config.toml
n_layer = 24
bias = "none"
init_std_o = 0.0
init_std_up = 0.0494
batch_tokens = 131072
train_tokens = 625400000
Each number is 200 + 30 x the weight over the matrix's rms, rounded and kept within 0 to 999. Layers, rows and columns count from 0.

# layer 6 MLP up, 704x256, rms 0.0567, rows 677-687, columns 0-127
174,142,230,223,211,209,210,173,213,189,215,239,227,219,230,225,200,118,219,238,202,267,215,207,247,141,147,191,221,199,184,191,234,240,120,187,201,203,168,194,255,215,186,215,219,213,200,176,224,184,182,154,246,234,171,199,196,191,187,261,213,163,209,172,171,219,237,202,182,235,175,172,136,210,261,245,139,238,164,248,252,152,199,182,179,209,177,268,209,184,216,226,209,237,173,192,173,210,172,277,140,163,202,211,140,198,239,263,205,198,151,170,152,217,143,188,174,189,242,210,174,207,212,225,228,223,248,196
197,240,189,194,219,197,233,199,189,237,152,190,218,165,226,199,195,217,143,204,188,202,205,237,186,198,194,197,208,223,202,200,176,202,147,210,207,207,219,194,156,192,164,202,189,185,169,230,193,214,199,180,143,207,172,186,194,206,219,164,233,203,191,197,178,180,156,219,247,230,220,238,174,229,185,181,232,218,233,162,247,186,135,257,164,199,259,223,185,219,192,190,252,238,179,184,234,195,218,195,189,188,197,228,185,219,206,225,210,150,129,203,167,207,198,200,164,223,210,217,194,190,187,215,248,234,196,196
253,173,204,221,194,160,202,235,183,224,183,160,182,192,171,147,267,213,176,196,198,203,176,204,237,209,228,221,213,237,188,163,201,187,199,202,177,209,223,181,218,236,185,223,213,180,179,217,195,198,267,219,244,205,230,173,206,215,218,240,220,190,223,207,195,216,208,190,179,207,204,210,189,226,205,180,200,178,180,179,189,206,206,160,179,210,161,233,224,163,182,197,198,201,200,211,210,198,227,176,179,214,217,235,206,196,201,154,187,227,242,207,204,189,181,194,196,184,197,186,225,192,202,202,235,196,188,185
184,192,212,186,253,171,210,183,195,252,213,193,221,249,164,242,248,157,215,207,230,216,200,236,234,141,182,182,172,234,225,178,218,217,149,221,249,196,189,160,173,194,192,254,220,189,227,209,176,226,200,187,202,188,215,189,201,216,207,227,205,217,208,154,210,189,197,148,164,229,204,197,208,165,242,229,219,211,176,221,193,206,251,146,156,272,214,215,212,209,207,247,201,206,228,205,196,227,195,189,166,178,147,186,177,172,179,208,193,199,256,203,216,236,249,231,203,196,203,201,188,169,214,161,182,207,192,153
230,202,191,228,213,184,181,176,177,186,180,232,186,194,206,208,227,193,193,243,227,177,213,196,165,182,207,228,229,237,163,208,189,186,210,177,252,212,182,224,170,187,209,204,185,217,226,205,236,160,198,214,155,223,158,162,199,195,211,200,196,224,173,186,202,239,223,178,178,235,151,261,204,196,204,245,241,224,206,240,242,151,178,188,191,203,222,196,222,195,226,180,252,250,242,170,232,166,201,177,240,207,215,247,223,218,210,201,158,165,183,142,144,192,235,165,179,195,223,199,176,199,195,174,238,213,162,249
262,157,172,257,183,208,228,175,159,216,189,236,211,189,214,229,203,195,152,203,169,239,187,156,209,257,211,161,205,216,157,175,186,203,238,218,152,181,183,161,184,209,169,280,228,169,214,202,231,181,254,201,172,189,242,218,238,138,193,244,184,177,175,218,139,215,212,213,238,246,208,157,289,195,188,210,160,198,237,176,214,232,216,205,219,202,247,145,177,205,250,204,221,173,234,209,239,163,189,129,237,219,155,202,116,205,155,200,201,235,216,181,186,206,197,208,199,177,202,202,141,213,184,229,228,189,248,236
223,223,212,266,173,208,197,150,202,245,246,215,223,249,207,143,244,221,209,234,193,211,191,191,202,181,168,246,193,201,222,217,176,235,187,197,192,173,214,195,163,273,137,233,180,182,187,208,160,167,218,165,239,252,201,138,196,201,140,215,185,182,163,215,215,175,196,212,236,227,186,231,226,242,253,218,213,261,201,206,205,200,229,165,210,207,208,217,141,171,247,212,206,190,211,162,211,176,211,210,183,186,189,209,256,186,159,188,184,155,233,209,194,182,189,178,168,205,228,188,184,180,213,233,218,202,257,127
173,152,179,209,184,187,209,178,181,183,217,217,240,231,247,140,192,217,212,205,157,180,229,262,191,164,195,201,215,236,215,212,175,201,145,222,195,195,232,211,212,207,177,210,205,177,228,189,187,202,168,185,216,150,151,238,259,224,194,193,180,217,234,221,199,247,151,238,244,205,173,196,198,174,244,211,218,187,124,217,192,242,231,182,216,223,234,214,185,195,183,181,208,236,195,204,159,194,172,168,200,219,199,229,168,237,217,152,139,179,209,158,219,215,255,160,213,170,178,203,198,148,172,247,204,225,220,243
217,182,189,200,181,218,167,187,197,175,222,197,129,203,203,209,167,189,216,198,206,217,207,258,216,174,233,225,195,190,201,197,183,216,269,190,148,169,220,164,236,163,206,170,221,234,172,147,193,211,182,282,170,208,232,187,187,221,224,98,213,158,216,186,260,164,194,278,170,146,209,208,190,204,155,189,175,144,203,235,201,190,249,164,212,169,205,234,199,183,233,229,208,204,218,247,196,185,164,210,205,178,193,172,247,183,237,202,196,198,192,235,175,207,182,212,217,189,201,190,226,202,263,174,219,197,194,196
206,209,202,225,232,225,207,241,219,247,232,208,228,234,205,122,216,190,191,179,205,215,168,203,188,181,207,158,192,182,205,201,225,262,175,181,207,136,265,204,136,226,177,165,220,178,129,203,197,233,192,164,205,152,210,199,204,194,208,205,193,162,214,178,206,206,213,204,225,181,181,238,214,146,229,214,210,181,204,207,184,154,212,169,176,203,219,192,192,183,195,185,213,230,167,229,188,142,247,241,253,216,185,172,266,226,199,214,190,225,215,235,234,217,187,191,193,212,216,191,207,192,218,211,191,210,195,174
159,225,175,145,221,224,173,231,187,249,196,169,195,209,177,241,250,117,229,237,215,171,231,195,216,193,186,230,200,157,186,224,207,168,187,258,227,189,183,118,192,222,158,189,159,212,164,145,190,144,213,225,198,165,199,232,187,225,159,223,250,215,228,200,178,227,219,208,215,175,203,177,186,135,210,167,193,180,272,172,246,197,187,212,226,215,179,280,248,222,252,231,205,139,208,217,223,246,176,234,172,152,193,222,211,196,240,190,169,214,185,202,219,188,214,213,173,184,122,233,180,209,203,171,182,190,199,210